Weights of a small GPT-style language model, trained from scratch on English Wikipedia: vocabulary 3020.
Each number is 50 + 10 x the weight over its row's rms, rounded and kept within 0 to 99. Layers, rows and columns count from 0. The size before them is the row's rms in percent of the matrix's.

# layer 4 MLP down (transposed), 768x256, rms 0.121, rows 646-700, columns 128-191
097:37 57 37 58 79 53 47 59 56 68 46 45 43 63 34 37 36 40 58 65 33 41 64 51 56 56 58 46 31 41 62 49 56 35 45 49 48 57 47 47 81 52 54 68 44 40 48 57 55 50 38 41 72 52 28 59 42 46 40 50 67 47 60 50
099:54 52 49 62 52 47 54 56 34 26 46 56 68 38 43 48 65 43 49 50 49 51 64 60 53 41 56 43 47 55 69 52 48 39 54 59 57 38 35 78 43 48 54 55 57 47 55 48 32 47 47 43 50 26 55 51 48 44 56 59 37 26 70 52
093:56 57 59 47 45 56 49 38 34 53 41 57 60 39 61 52 38 37 50 52 57 56 37 47 39 35 29 59 62 58 65 46 57 40 40 65 62 42 73 42 52 39 57 43 48 52 41 54 58 30 34 40 55 62 56 56 38 53 44 38 44 55 56 24
086:50 44 64 63 53 48 60 32 42 54 55 51 59 33 40 45 48 47 65 51 62 51 50 52 53 37 46 58 59 53 52 33 35 70 45 51 47 60 42 57 30 78 33 63 52 38 42 59 53 54 60 43 58 64 37 38 44 37 54 59 44 63 58 44
102:51 54 60 61 69 43 44 40 49 36 62 39 49 53 51 42 56 37 46 58 48 47 45 39 57 47 44 59 41 43 49 71 45 55 54 49 61 55 59 67 52 38 51 53 59 65 42 37 64 40 37 47 41 72 52 44 47 54 25 42 54 48 53 26
094:40 46 53 51 74 45 68 29 55 41 44 55 32 61 39 45 43 61 58 65 57 36 55 27 52 69 41 51 53 67 76 60 49 45 29 59 48 62 59 52 51 52 43 41 57 60 36 62 64 47 47 55 55 59 56 46 33 46 43 58 56 61 58 59
099:59 53 62 66 40 56 39 39 68 60 41 59 69 43 38 48 45 47 43 56 52 39 60 57 53 52 40 57 32 46 63 49 51 43 46 48 47 49 54 47 40 47 51 52 42 63 46 47 43 47 48 44 36 52 49 55 57 53 45 36 57 25 42 37
100:49 62 49 65 64 71 38 49 57 50 59 48 44 39 57 55 42 50 41 43 55 45 54 58 49 33 64 35 51 51 48 52 57 40 49 48 48 46 65 56 69 45 48 45 62 60 53 35 48 56 61 45 46 39 62 49 57 53 62 39 60 62 64 50
100:34 59 59 41 61 54 43 50 26 54 56 34 42 44 48 64 46 65 43 31 35 48 36 44 56 51 52 58 43 37 55 49 43 47 43 31 59 43 63 54 66 53 74 35 90 65 40 58 48 41 71 59 37 48 59 24 55 63 45 59 60 40 41 47
099:44 53 52 50 45 65 68 57 51 48 54 52 35 44 42 39 32 44 52 59 46 30 55 22 56 58 42 47 56 56 52 28 41 70 59 36 59 67 51 45 36 53 41 59 51 54 48 43 50 59 57 55 69 62 62 53 46 33 47 55 48 41 56 59
097:47 42 55 28 72 55 35 45 49 75 60 59 44 40 53 72 65 43 50 56 39 57 41 46 46 52 39 45 53 59 37 39 58 42 58 43 35 44 61 49 36 48 67 45 57 43 47 40 40 51 60 32 23 49 37 61 57 71 34 41 51 63 46 51
114:51 27 46 45 66 64 58 53 46 58 45 59 29 51 41 39 50 40 55 41 39 75 48 51 32 59 53 57 54 61 42 49 43 61 51 57 59 46 30 46 44 48 65 54 72 56 44 44 55 63 31 39 41 44 34 42 56 54 54 48 50 46 36 45
088:44 45 48 56 58 35 56 48 67 64 51 54 49 62 46 40 55 48 47 60 68 34 49 40 50 55 55 55 57 40 61 68 51 55 41 43 69 46 48 52 46 48 41 45 62 49 54 51 49 63 57 48 41 50 57 54 43 39 44 66 54 63 58 38
095:54 43 42 56 63 63 37 37 31 51 43 46 56 23 53 65 55 56 47 48 50 35 58 44 39 70 44 60 55 44 72 67 58 59 38 50 64 47 66 53 46 41 50 61 43 51 43 41 43 39 51 69 50 55 50 63 51 49 37 47 55 46 57 46
101:32 30 75 53 60 54 42 75 52 58 40 40 54 23 42 43 55 52 52 51 61 54 65 57 46 53 68 53 50 48 61 58 58 43 44 51 71 50 41 61 44 58 38 30 61 63 49 43 73 43 58 54 41 41 44 37 68 50 47 38 50 52 72 53
098:65 68 49 43 51 59 54 36 52 54 56 38 53 47 60 47 35 55 42 55 53 66 56 46 52 38 46 44 36 47 52 54 54 78 58 46 34 39 56 47 59 57 53 45 41 49 60 47 51 55 51 43 51 65 64 53 45 38 38 39 36 43 35 58
102:47 61 50 44 54 28 52 53 42 40 56 52 33 34 41 37 38 39 55 24 53 50 52 45 47 35 52 35 37 28 51 26 47 54 52 61 58 55 55 57 26 40 40 50 61 58 57 47 55 47 50 34 42 41 56 65 47 57 52 52 36 56 52 49
095:50 56 48 53 63 67 44 39 59 82 54 63 41 47 66 55 40 40 64 41 43 53 73 60 56 58 54 51 59 48 58 49 47 45 52 50 41 49 68 59 34 46 49 39 50 47 61 27 28 44 53 43 53 45 63 41 46 48 56 61 49 36 45 64
103:64 46 51 51 48 44 32 56 45 50 46 48 48 63 39 62 50 64 73 48 54 65 58 40 46 47 34 39 40 59 60 45 38 54 60 47 42 46 44 49 42 45 40 48 33 48 40 51 55 43 37 50 50 46 35 58 48 59 42 34 40 53 36 62
102:49 48 65 54 48 49 59 45 55 56 41 43 50 47 51 46 45 54 54 55 48 59 53 56 46 45 49 41 63 46 62 59 61 40 54 46 44 51 36 44 49 47 44 72 48 48 42 65 53 28 38 64 32 51 49 80 58 43 38 47 40 46 30 71
100:52 53 53 44 48 43 49 65 56 39 43 59 59 57 43 53 65 44 40 45 52 55 43 33 62 49 50 54 47 64 58 61 58 41 80 48 55 44 44 57 36 47 54 38 46 38 58 48 57 66 53 42 49 55 46 50 51 50 60 56 53 31 52 56
088:50 47 60 53 55 61 64 51 47 48 57 42 57 66 57 52 42 50 52 32 80 51 32 57 48 44 45 55 56 64 62 45 45 47 40 59 48 64 75 50 69 60 69 40 51 56 53 65 55 28 46 42 53 52 44 53 49 47 59 65 56 43 50 55
091:36 50 45 40 55 48 56 54 45 48 42 53 65 49 61 55 63 57 58 65 44 43 46 42 45 49 75 58 41 63 63 41 58 43 50 50 35 43 46 64 36 37 36 51 44 58 49 46 63 32 50 43 29 52 52 60 56 64 48 53 50 59 65 54
104:51 45 42 51 38 67 47 53 74 33 52 47 56 49 48 46 40 38 55 46 61 38 53 49 54 37 41 32 61 35 56 62 48 70 47 48 38 47 50 56 60 49 71 40 47 43 69 66 51 53 49 56 59 58 45 49 48 61 54 54 55 26 52 60
107:34 50 40 40 48 46 61 63 42 42 51 61 56 41 55 44 43 54 45 38 55 46 43 46 43 45 56 31 50 49 44 57 55 56 67 44 38 61 54 41 45 34 39 40 54 46 26 45 39 37 47 56 45 48 49 50 65 60 30 47 36 41 72 51
089:46 49 46 54 57 62 52 62 65 60 56 25 55 56 29 36 52 50 34 41 38 44 47 54 51 60 55 33 59 42 46 29 65 33 48 49 57 50 57 46 50 61 55 68 39 42 51 49 35 53 64 63 68 46 76 50 38 43 63 60 53 53 63 46
103:59 56 56 41 52 35 59 45 67 53 62 56 33 62 48 49 52 61 52 60 53 48 44 50 53 47 58 47 27 44 50 60 59 47 54 54 42 55 54 52 47 42 55 40 60 47 53 45 54 45 37 36 47 49 70 48 55 49 42 42 35 35 53 46
126:50 54 58 68 65 57 44 53 52 51 49 15 41 24 60 48 47 55 47 46 43 61 50 51 40 47 57 39 47 53 62 48 50 44 43 58 44 53 53 44 48 49 32 57 58 46 51 32 40 32 51 47 43 61 62 59 64 52 55 49 60 65 48 52
105:56 42 53 29 38 53 52 49 49 56 55 48 41 51 59 57 68 53 80 55 59 57 52 57 53 44 24 52 37 53 61 52 49 60 27 43 53 48 50 48 41 57 43 41 33 57 44 46 51 47 38 68 55 49 50 44 36 57 40 41 45 47 60 41
097:43 32 57 48 43 62 33 54 50 50 53 44 57 38 59 50 60 42 35 54 39 56 57 49 45 74 51 59 39 49 70 72 51 37 66 41 64 60 46 55 60 47 45 64 59 49 53 52 57 51 45 53 45 46 63 52 41 55 67 37 27 62 39 47
101:34 37 55 79 59 55 54 45 47 54 59 50 31 44 51 58 56 51 41 40 51 29 48 55 56 58 22 47 47 52 59 58 50 51 54 51 66 44 54 35 61 52 49 50 51 37 43 55 59 60 57 39 54 58 61 59 55 44 69 42 67 62 48 50
097:55 51 41 46 44 57 51 38 36 51 49 45 61 60 55 58 47 63 38 59 31 41 59 39 54 49 54 49 48 60 47 59 46 33 53 48 31 60 59 39 44 47 39 46 51 51 65 53 45 40 47 38 54 52 60 47 50 38 65 46 57 54 67 37
122:56 56 56 43 57 39 45 59 48 57 47 61 26 56 62 73 61 48 62 52 58 50 49 57 50 47 32 33 48 54 44 32 57 68 48 42 45 54 49 50 57 48 58 59 61 44 39 42 31 52 51 53 53 50 54 52 61 37 43 62 58 47 43 48
107:38 49 54 49 47 38 43 46 51 44 63 39 50 59 64 36 34 60 47 64 39 49 58 42 55 51 50 42 63 34 51 45 33 31 44 40 28 54 51 57 61 52 53 47 78 64 71 48 25 45 58 52 60 72 70 36 46 21 64 43 55 53 52 19
105:31 50 46 61 48 63 52 73 53 44 65 29 40 59 72 49 52 44 31 52 56 60 41 50 42 55 51 48 47 60 47 39 46 55 52 44 38 42 57 58 38 52 71 69 50 61 63 65 46 69 51 51 44 56 42 62 52 42 23 56 56 46 42 61
095:34 63 46 43 38 42 47 48 59 55 62 46 61 61 51 39 59 42 45 42 50 65 46 32 49 59 45 52 36 54 60 50 51 45 55 49 64 50 38 53 36 72 45 70 45 36 42 62 48 39 41 61 57 52 62 53 52 33 43 54 43 58 50 41
089:45 28 57 82 68 51 62 50 45 53 62 50 49 49 52 46 52 51 58 43 43 49 58 65 36 48 46 52 55 46 51 51 50 38 42 56 53 59 62 64 39 59 47 50 52 47 45 57 50 50 48 67 64 40 36 37 40 40 48 54 57 51 61 51
122:47 70 55 50 51 62 52 54 47 39 42 36 34 47 52 46 60 50 24 62 54 35 40 60 41 40 53 65 60 50 29 52 53 59 42 69 45 57 55 46 46 50 67 52 64 49 36 50 49 56 57 55 58 66 46 57 45 64 49 63 48 47 57 44
089:30 57 47 45 41 47 50 47 48 45 47 48 27 34 41 52 55 75 56 42 73 41 45 47 23 30 50 42 63 56 47 38 57 53 61 25 51 33 48 53 65 59 31 36 31 47 44 25 55 54 54 44 46 49 50 52 46 51 60 53 48 68 54 49
099:62 44 47 53 40 39 49 57 52 50 41 47 60 59 00 36 31 41 52 33 60 50 39 51 58 58 59 56 51 51 62 52 46 54 58 50 38 56 41 63 50 52 41 51 39 47 67 55 40 49 42 53 45 52 39 61 66 51 66 60 44 55 61 43
100:56 43 59 36 49 65 69 57 41 55 44 40 64 49 33 56 58 41 64 58 32 33 56 62 59 39 29 47 57 49 47 50 47 42 22 50 57 63 49 49 55 59 51 54 57 34 38 48 49 38 56 62 54 47 48 47 42 34 51 50 55 54 40 56
095:49 45 44 46 46 43 61 48 45 59 61 40 50 46 55 53 54 45 29 42 50 58 57 65 41 40 51 46 56 56 29 42 53 51 44 46 52 60 66 56 72 46 49 69 34 61 60 34 57 59 47 50 53 59 62 50 55 57 46 59 34 39 53 39
101:59 35 40 55 62 51 40 64 37 54 60 56 59 53 68 63 66 56 60 62 38 52 70 39 45 48 48 51 53 36 67 44 44 35 30 36 47 34 55 53 34 17 40 49 46 45 30 48 60 57 40 67 60 49 53 53 58 70 60 53 51 53 62 55
106:65 44 50 44 47 53 58 33 51 45 52 34 64 45 42 43 48 56 50 51 60 32 70 59 52 53 57 42 59 43 62 55 42 62 41 47 48 48 73 56 46 47 40 53 41 52 44 43 53 64 55 49 47 50 49 52 56 55 53 54 54 46 46 61
101:39 44 50 64 36 47 59 34 49 59 49 58 64 33 54 54 57 67 48 49 52 35 65 43 55 42 68 58 42 60 60 46 75 49 50 49 45 63 54 57 54 46 54 46 56 45 42 50 41 51 52 47 53 52 50 49 40 39 34 75 43 52 37 57
092:37 44 52 49 53 53 71 43 44 62 71 53 67 51 46 51 64 59 61 49 64 52 50 58 40 58 54 63 56 49 64 47 52 49 35 57 46 57 71 58 58 55 56 70 48 57 50 69 57 48 28 62 29 62 52 55 70 41 49 55 52 46 62 60
102:33 40 53 85 61 54 52 60 37 47 44 29 55 41 44 47 56 41 41 27 45 47 38 55 50 59 73 59 46 45 29 57 53 53 42 55 46 46 59 23 38 37 50 52 75 58 46 45 59 58 37 50 36 41 38 50 52 47 38 42 46 65 48 71
102:68 39 70 53 48 63 37 53 52 50 56 53 63 52 45 61 62 55 65 60 60 43 42 58 43 46 40 31 53 54 63 61 68 56 43 55 51 46 40 41 55 40 48 61 46 51 38 45 42 60 38 54 27 52 42 57 46 48 55 41 45 47 32 64
130:55 55 46 49 68 48 39 57 56 44 47 70 57 52 35 37 50 46 53 47 51 44 58 66 67 30 54 44 58 47 53 54 52 53 55 52 58 38 28 43 47 56 57 52 55 35 38 59 46 56 51 45 39 52 54 27 47 51 48 39 50 62 46 54
104:47 49 36 57 44 46 41 35 33 53 67 63 34 44 67 53 50 48 43 52 39 38 59 55 58 80 56 41 64 64 58 49 55 64 67 47 48 61 51 35 54 54 49 49 53 47 44 60 56 64 54 63 58 35 56 53 53 53 46 54 50 48 54 39
107:48 47 53 42 63 46 49 58 62 46 49 60 44 45 47 49 57 36 36 38 47 71 58 65 44 29 55 48 53 42 47 52 49 54 52 69 36 49 59 71 64 50 56 62 53 61 46 44 50 58 43 58 35 54 44 63 43 52 52 55 42 58 54 59
106:65 61 36 55 48 45 36 30 45 45 27 36 55 47 54 47 55 56 58 44 61 48 63 35 37 49 39 52 62 82 39 39 58 60 48 52 54 47 54 48 48 52 56 46 58 70 52 20 56 40 28 62 63 55 48 53 60 60 59 45 53 46 63 48
101:46 40 46 49 70 44 54 49 56 48 46 76 58 48 47 66 48 65 59 44 43 45 44 42 27 63 46 49 56 75 47 35 44 43 68 53 36 65 64 44 55 60 60 48 37 44 50 40 44 39 55 63 57 46 72 61 41 66 51 55 53 66 51 47
097:46 58 47 62 57 47 56 64 48 40 61 51 43 73 48 44 47 49 49 41 54 60 42 46 44 46 35 37 47 81 52 52 47 64 34 50 54 17 37 45 34 46 55 41 45 48 35 42 41 66 57 42 57 54 50 50 34 42 33 56 40 44 41 50
107:48 42 65 62 53 40 46 58 52 49 37 41 48 58 22 33 38 61 34 56 36 56 64 53 50 51 44 46 47 45 21 52 43 19 51 42 52 45 73 42 59 49 45 44 56 49 55 50 49 60 44 61 55 31 58 56 44 45 50 54 36 58 49 52
# layer 4 MLP up, 768x256, rms 0.128, rows 647-700, columns 128-191
098:46 44 70 52 51 52 48 37 52 47 46 32 43 59 56 58 44 52 54 70 54 47 26 49 41 64 50 46 43 40 49 60 50 36 46 48 44 33 54 55 58 49 53 48 39 68 46 48 43 37 48 56 59 80 51 41 49 56 52 35 65 64 50 59
088:67 37 37 47 47 64 66 44 60 31 53 57 53 35 56 54 40 50 63 44 41 44 48 38 48 42 63 54 39 39 42 34 53 57 54 44 60 63 47 55 47 57 61 64 56 63 57 63 48 65 87 42 40 57 56 48 55 50 70 44 46 45 60 58
099:74 49 26 32 41 44 60 63 43 50 49 51 49 68 63 52 71 49 49 39 46 40 46 51 38 48 42 50 32 43 40 35 45 27 45 49 36 43 51 37 51 64 37 52 43 53 51 55 49 40 47 45 44 48 46 62 51 40 44 43 58 53 43 40
106:46 59 52 40 53 46 52 48 65 38 45 38 37 39 50 54 54 28 61 43 34 54 60 52 75 53 59 52 55 50 40 64 54 48 44 46 68 42 36 59 53 50 51 35 57 60 56 36 34 56 43 57 50 52 53 43 71 35 38 53 41 49 55 51
106:57 73 40 49 58 49 24 60 53 45 41 60 44 50 49 52 59 53 61 31 40 31 52 47 63 31 40 50 48 48 40 56 63 37 45 42 45 49 50 52 49 47 67 87 37 40 45 43 53 58 70 46 57 43 45 60 39 36 58 41 61 49 37 43
110:59 41 42 66 49 28 57 50 66 55 52 47 49 40 54 40 63 46 54 47 58 56 52 47 40 48 67 48 48 49 46 43 44 47 60 51 59 43 51 50 48 62 43 37 77 50 57 56 43 36 57 71 50 65 54 27 33 50 40 50 48 53 41 59
105:41 39 48 51 58 41 57 54 64 40 35 50 42 41 52 74 49 37 46 36 45 56 49 55 63 42 55 62 49 47 64 40 50 39 39 47 45 54 31 46 42 61 53 48 44 52 44 53 55 38 43 43 53 35 62 43 49 49 50 55 53 43 35 46
110:56 64 52 53 55 50 68 46 53 42 41 58 63 48 50 43 48 38 62 43 45 29 57 47 52 40 61 42 37 55 42 61 47 38 67 66 50 31 55 54 61 38 47 49 44 33 54 51 38 60 41 31 55 52 49 77 31 48 44 54 52 54 46 34
101:61 58 57 40 52 65 52 50 42 39 21 43 44 50 42 40 66 55 43 57 59 40 48 44 45 28 42 42 46 34 35 51 65 44 61 44 43 51 40 66 50 54 50 46 43 39 47 50 64 57 59 49 44 60 43 29 54 75 61 40 36 36 53 32
097:45 42 64 46 55 64 54 48 71 36 40 39 38 29 61 47 36 70 41 48 62 42 50 56 39 41 62 59 42 38 44 45 49 59 50 66 47 63 49 48 59 50 60 51 53 66 30 48 46 50 38 60 62 46 48 45 56 57 63 51 33 67 49 50
104:61 53 54 34 52 50 59 53 39 40 51 54 61 39 44 53 39 69 45 51 60 54 52 46 54 70 47 40 48 65 45 49 42 35 48 59 65 38 23 57 35 49 72 50 25 68 36 54 46 57 63 45 41 48 61 47 56 52 56 50 56 42 54 45
098:39 42 50 53 55 42 29 59 36 32 42 45 51 35 53 56 49 42 38 51 49 53 62 36 40 47 47 36 48 51 26 38 51 41 54 57 37 50 43 53 35 67 48 60 40 53 51 61 44 37 48 45 59 57 41 46 57 45 45 62 54 32 64 55
097:70 49 59 61 39 47 63 68 64 51 57 30 53 56 50 32 39 53 61 54 48 55 55 55 46 52 41 49 37 30 55 41 56 41 63 37 64 45 36 48 58 63 32 35 56 65 42 61 57 59 45 35 59 56 47 62 50 45 50 54 26 53 37 57
095:51 63 48 46 61 60 49 51 64 49 41 55 39 54 48 47 57 49 50 55 54 58 41 49 56 45 57 63 63 50 32 44 61 49 61 56 29 60 46 62 42 51 65 75 44 29 56 71 42 33 60 39 51 48 36 56 40 49 41 61 51 48 53 65
092:42 30 56 59 58 57 43 55 42 46 48 56 68 43 41 45 28 54 60 30 50 24 42 53 48 43 53 51 24 52 61 44 62 60 60 59 40 42 51 42 56 48 47 57 49 39 66 57 44 35 59 44 27 30 38 49 59 40 63 59 56 41 59 35
107:38 46 49 46 42 55 65 44 47 49 38 63 56 29 39 70 50 44 48 51 51 34 46 38 62 29 59 53 44 72 34 53 57 58 52 54 33 56 50 55 69 53 30 51 54 41 35 44 57 51 56 55 52 43 38 38 45 54 41 53 52 63 53 54
107:50 49 56 61 26 36 54 51 57 46 39 38 57 37 39 49 56 39 41 67 60 40 41 50 27 49 39 42 61 31 62 50 45 48 54 59 50 39 36 58 52 44 51 64 55 62 58 74 47 49 54 39 43 51 45 47 49 39 52 37 46 38 50 46
101:52 51 51 69 45 52 74 39 60 56 42 70 36 58 54 56 53 55 50 50 59 49 46 37 35 49 36 59 52 37 49 58 42 52 44 65 52 60 53 61 40 50 43 48 29 40 49 43 53 50 38 60 47 54 58 50 49 57 42 53 65 43 39 64
095:33 48 51 54 53 63 60 51 44 70 60 67 40 54 48 47 49 50 53 35 37 49 59 57 60 48 50 59 62 49 63 56 44 53 54 57 46 48 50 43 57 66 71 50 40 44 77 57 64 40 44 45 45 41 44 41 55 62 55 47 57 66 46 55
096:39 69 33 46 52 54 35 20 43 56 43 33 56 48 73 47 49 53 38 57 61 47 46 44 50 57 52 60 83 56 46 58 57 69 52 39 51 43 42 29 62 63 32 57 51 38 48 53 42 66 47 56 44 36 60 29 44 55 51 36 44 55 46 43
094:58 46 48 62 49 44 54 43 45 47 46 45 40 61 57 36 43 49 44 42 69 47 71 52 62 52 58 50 44 42 42 52 53 46 43 52 65 47 39 38 55 46 44 50 59 56 59 44 40 62 50 57 47 32 56 47 49 46 50 42 43 58 45 49
090:54 40 77 35 66 53 53 53 43 33 43 50 62 62 53 54 61 56 60 31 56 57 44 52 43 41 63 47 57 41 34 55 55 57 57 54 45 43 45 57 39 56 49 60 60 53 45 50 43 48 48 52 59 34 57 59 53 43 33 55 57 46 44 70
105:41 45 45 54 54 51 41 48 61 54 24 61 53 55 55 34 58 56 25 45 50 59 36 49 59 63 61 55 33 42 50 57 49 62 33 35 62 32 74 55 53 43 65 50 42 50 40 61 48 48 38 52 63 72 50 38 57 48 54 67 68 49 53 52
102:48 46 49 66 49 54 61 54 51 62 48 65 49 36 54 53 60 54 38 59 51 49 56 54 40 53 63 52 45 63 45 56 44 55 70 56 45 62 46 34 42 49 45 33 38 52 39 61 40 49 47 58 48 53 44 37 48 35 47 55 54 59 39 41
091:36 53 47 52 44 40 45 36 43 45 46 66 57 71 58 37 47 52 47 51 37 55 39 60 38 51 45 65 41 53 46 44 43 48 57 49 61 36 60 73 63 42 51 45 67 48 71 54 31 46 67 53 45 56 35 49 53 53 44 57 43 52 56 47
108:51 52 51 56 49 57 30 38 44 71 49 51 60 40 45 61 57 64 57 50 64 48 56 41 40 56 50 50 55 49 43 55 58 56 31 51 38 39 39 74 45 49 32 44 56 52 48 45 49 40 43 40 52 64 43 57 27 36 52 56 54 39 51 66
123:45 45 68 53 48 44 57 47 64 56 34 38 46 54 49 36 46 48 44 56 47 62 48 43 41 51 45 52 47 64 56 72 52 42 49 49 73 38 38 39 49 65 25 63 52 50 64 47 44 41 66 49 49 63 32 48 46 54 51 61 48 73 36 46
103:35 47 52 40 52 57 51 39 55 35 44 46 41 51 42 42 51 39 41 54 59 56 49 58 58 53 31 60 29 41 63 66 42 51 44 69 47 49 57 45 60 42 53 45 46 38 63 54 69 71 57 30 44 49 46 55 55 50 57 51 56 54 48 32
096:54 53 39 51 36 45 40 60 40 49 34 36 51 58 34 65 58 41 32 46 66 56 43 73 48 49 56 64 59 38 36 48 71 58 55 49 51 49 59 47 48 46 38 60 49 41 70 62 37 32 47 41 56 53 72 59 44 30 57 41 45 53 62 51
101:58 44 73 47 44 35 38 52 58 48 32 40 56 59 53 48 69 51 67 52 48 49 50 51 37 57 52 53 48 56 36 42 47 46 72 47 61 47 44 66 44 51 58 54 38 69 50 46 67 61 54 31 46 37 52 54 74 56 46 45 54 50 52 65
104:53 36 48 44 55 42 40 50 44 60 38 54 33 55 45 26 52 47 61 43 65 64 61 59 40 66 21 41 70 50 42 47 50 52 48 63 61 43 35 47 50 69 53 60 47 53 39 53 42 49 49 56 45 33 54 47 41 32 51 51 42 50 53 54
107:73 52 31 64 53 48 41 58 39 64 54 48 53 61 55 71 44 58 49 63 46 46 61 44 48 63 23 59 76 44 51 48 42 58 47 48 57 51 56 65 39 44 45 52 61 55 58 47 42 48 51 48 53 61 49 54 66 43 43 57 49 50 66 44
101:49 36 39 50 50 47 30 46 72 62 51 32 55 50 35 31 36 48 50 59 60 53 53 49 44 29 59 40 44 33 55 60 56 42 60 64 52 49 50 63 43 64 54 40 49 51 54 47 57 56 76 56 48 47 69 51 52 42 63 51 49 29 56 54
103:56 55 47 58 28 62 51 49 55 55 41 52 31 54 59 43 51 50 59 58 36 59 48 42 47 54 69 53 37 40 61 57 47 52 55 43 34 45 59 73 49 47 60 46 38 61 74 65 45 62 63 38 46 39 44 44 55 34 51 45 57 57 46 51
098:42 50 42 56 57 54 48 66 44 42 42 49 56 50 37 42 44 46 54 56 46 35 30 56 57 45 58 66 59 42 56 54 51 62 64 54 32 64 45 48 38 45 70 34 44 52 47 50 47 56 68 51 59 40 36 65 55 50 58 69 49 45 37 51
102:45 49 51 60 37 62 55 44 58 54 36 57 42 37 43 53 32 55 40 61 43 56 68 57 56 48 65 53 66 28 48 54 50 53 55 54 54 56 61 49 47 42 63 46 52 58 67 54 38 62 48 37 43 48 51 30 56 63 42 50 44 29 54 39
128:40 48 39 47 29 62 55 61 48 36 52 41 33 57 71 55 43 51 48 68 45 62 37 52 43 42 73 60 41 57 42 45 52 50 37 49 45 63 45 57 45 65 59 44 51 48 32 56 50 43 57 59 59 47 56 59 43 59 45 48 69 53 58 58
106:60 33 53 54 28 60 57 55 49 66 46 65 54 48 61 63 61 48 43 46 41 48 57 61 31 55 61 64 59 47 50 49 33 36 38 55 47 49 46 41 37 40 34 42 63 43 48 58 56 64 53 57 47 31 55 56 66 44 52 55 48 47 59 57
104:50 53 61 41 42 47 43 53 54 55 44 48 35 46 64 35 63 57 40 42 44 61 59 60 60 56 51 73 47 35 57 80 52 44 39 51 35 53 55 24 49 56 46 44 69 42 43 55 45 45 68 45 56 44 52 59 50 54 66 45 67 50 53 38
099:45 57 53 48 55 41 49 31 49 55 39 45 57 54 38 44 49 45 45 46 42 51 34 51 39 43 55 50 52 40 61 63 52 46 59 52 30 51 22 56 46 58 43 58 52 38 50 63 37 56 45 45 49 54 59 37 51 47 59 45 40 42 57 54
100:63 45 45 53 34 41 64 55 48 43 49 49 47 57 36 38 74 35 47 48 60 38 62 50 52 69 60 25 39 51 50 48 55 45 40 47 52 56 70 62 68 55 42 41 38 32 68 57 26 35 50 52 27 66 61 56 46 43 77 51 50 50 33 52
106:55 37 40 33 61 37 33 52 40 60 50 48 51 60 54 29 55 43 50 23 34 52 63 48 37 61 48 39 46 58 45 51 49 38 49 48 37 45 47 50 42 45 54 56 36 64 60 59 41 44 71 52 50 45 52 54 49 62 59 50 59 65 46 43
106:47 48 50 33 60 35 41 46 32 57 43 44 61 57 59 66 44 78 40 56 49 52 49 45 54 49 48 49 38 47 47 62 52 59 55 38 60 49 44 55 65 42 42 58 45 55 55 57 66 37 60 25 49 40 53 60 69 46 54 50 59 38 58 61
100:36 40 40 41 51 45 51 58 52 39 65 51 41 71 45 43 47 48 43 59 38 53 50 64 58 34 46 50 50 51 52 70 54 40 57 52 56 54 49 53 41 39 41 51 61 40 52 51 33 52 41 66 51 67 47 56 47 52 73 16 30 37 66 41
099:66 56 44 45 50 46 52 52 47 40 40 50 58 38 59 46 64 49 52 50 46 33 32 51 68 56 58 63 49 55 19 55 50 61 53 49 39 45 54 46 39 51 57 45 41 67 46 56 54 33 32 44 54 42 52 42 53 55 64 51 46 39 59 54
105:49 58 39 55 34 45 64 45 41 62 34 55 52 21 63 47 56 55 64 56 50 50 55 78 32 26 48 48 60 45 29 43 29 62 58 47 57 49 53 45 35 46 39 39 61 65 48 53 51 56 51 44 41 49 46 53 58 62 61 55 64 50 43 44
113:62 27 40 40 72 54 45 47 57 63 44 60 75 46 50 51 65 51 57 41 60 29 45 37 50 37 34 34 66 54 46 66 45 34 58 48 48 51 44 52 45 48 42 52 42 32 50 69 60 61 62 35 35 49 72 56 47 56 52 54 44 48 51 52
128:75 35 51 47 51 47 50 62 52 52 36 60 70 44 46 53 38 57 58 36 47 55 53 51 55 41 53 48 38 51 43 72 49 34 47 54 53 33 44 59 34 49 51 48 33 41 44 43 54 55 49 62 46 58 66 49 49 46 47 58 40 50 57 59
101:47 12 55 54 61 51 48 48 52 48 50 58 51 43 53 47 43 50 51 49 45 63 44 55 29 40 47 66 60 67 53 62 59 68 37 54 53 58 47 50 53 25 52 44 55 33 63 45 48 55 72 68 51 39 54 55 55 43 40 45 58 55 62 32
098:46 36 36 40 56 60 53 55 46 59 54 41 41 44 56 47 38 38 39 60 65 43 61 49 35 55 60 50 42 57 52 50 51 52 52 57 63 42 50 43 43 42 53 54 40 49 37 35 48 51 53 57 51 52 48 53 25 67 68 46 56 53 64 48
094:43 53 32 48 60 47 50 46 55 52 44 52 50 66 40 40 40 48 54 48 44 57 43 43 33 37 63 35 36 49 67 62 51 49 58 67 57 59 48 49 45 47 62 39 54 46 45 57 65 54 51 51 63 28 39 55 47 38 42 47 50 60 47 55
092:67 62 47 38 49 45 38 55 50 42 49 32 48 58 62 26 46 44 53 78 45 33 51 60 77 46 47 65 71 50 54 81 36 35 48 52 67 44 51 62 30 31 51 52 50 60 49 53 51 49 52 47 53 58 43 35 41 33 51 44 56 29 41 54
102:53 39 58 46 48 35 49 49 38 46 42 68 20 58 68 40 56 40 45 64 31 51 48 47 44 64 69 36 42 45 62 45 59 53 60 64 57 62 36 53 44 65 47 37 18 36 51 45 44 60 44 62 45 43 64 57 56 52 43 44 59 55 52 37
089:40 32 41 48 45 24 71 56 27 37 30 52 41 37 53 61 61 49 40 26 40 58 56 58 64 38 49 55 49 50 49 63 35 49 59 72 60 69 34 45 27 61 52 37 49 39 51 44 37 50 65 47 46 59 56 60 73 60 44 62 42 57 20 61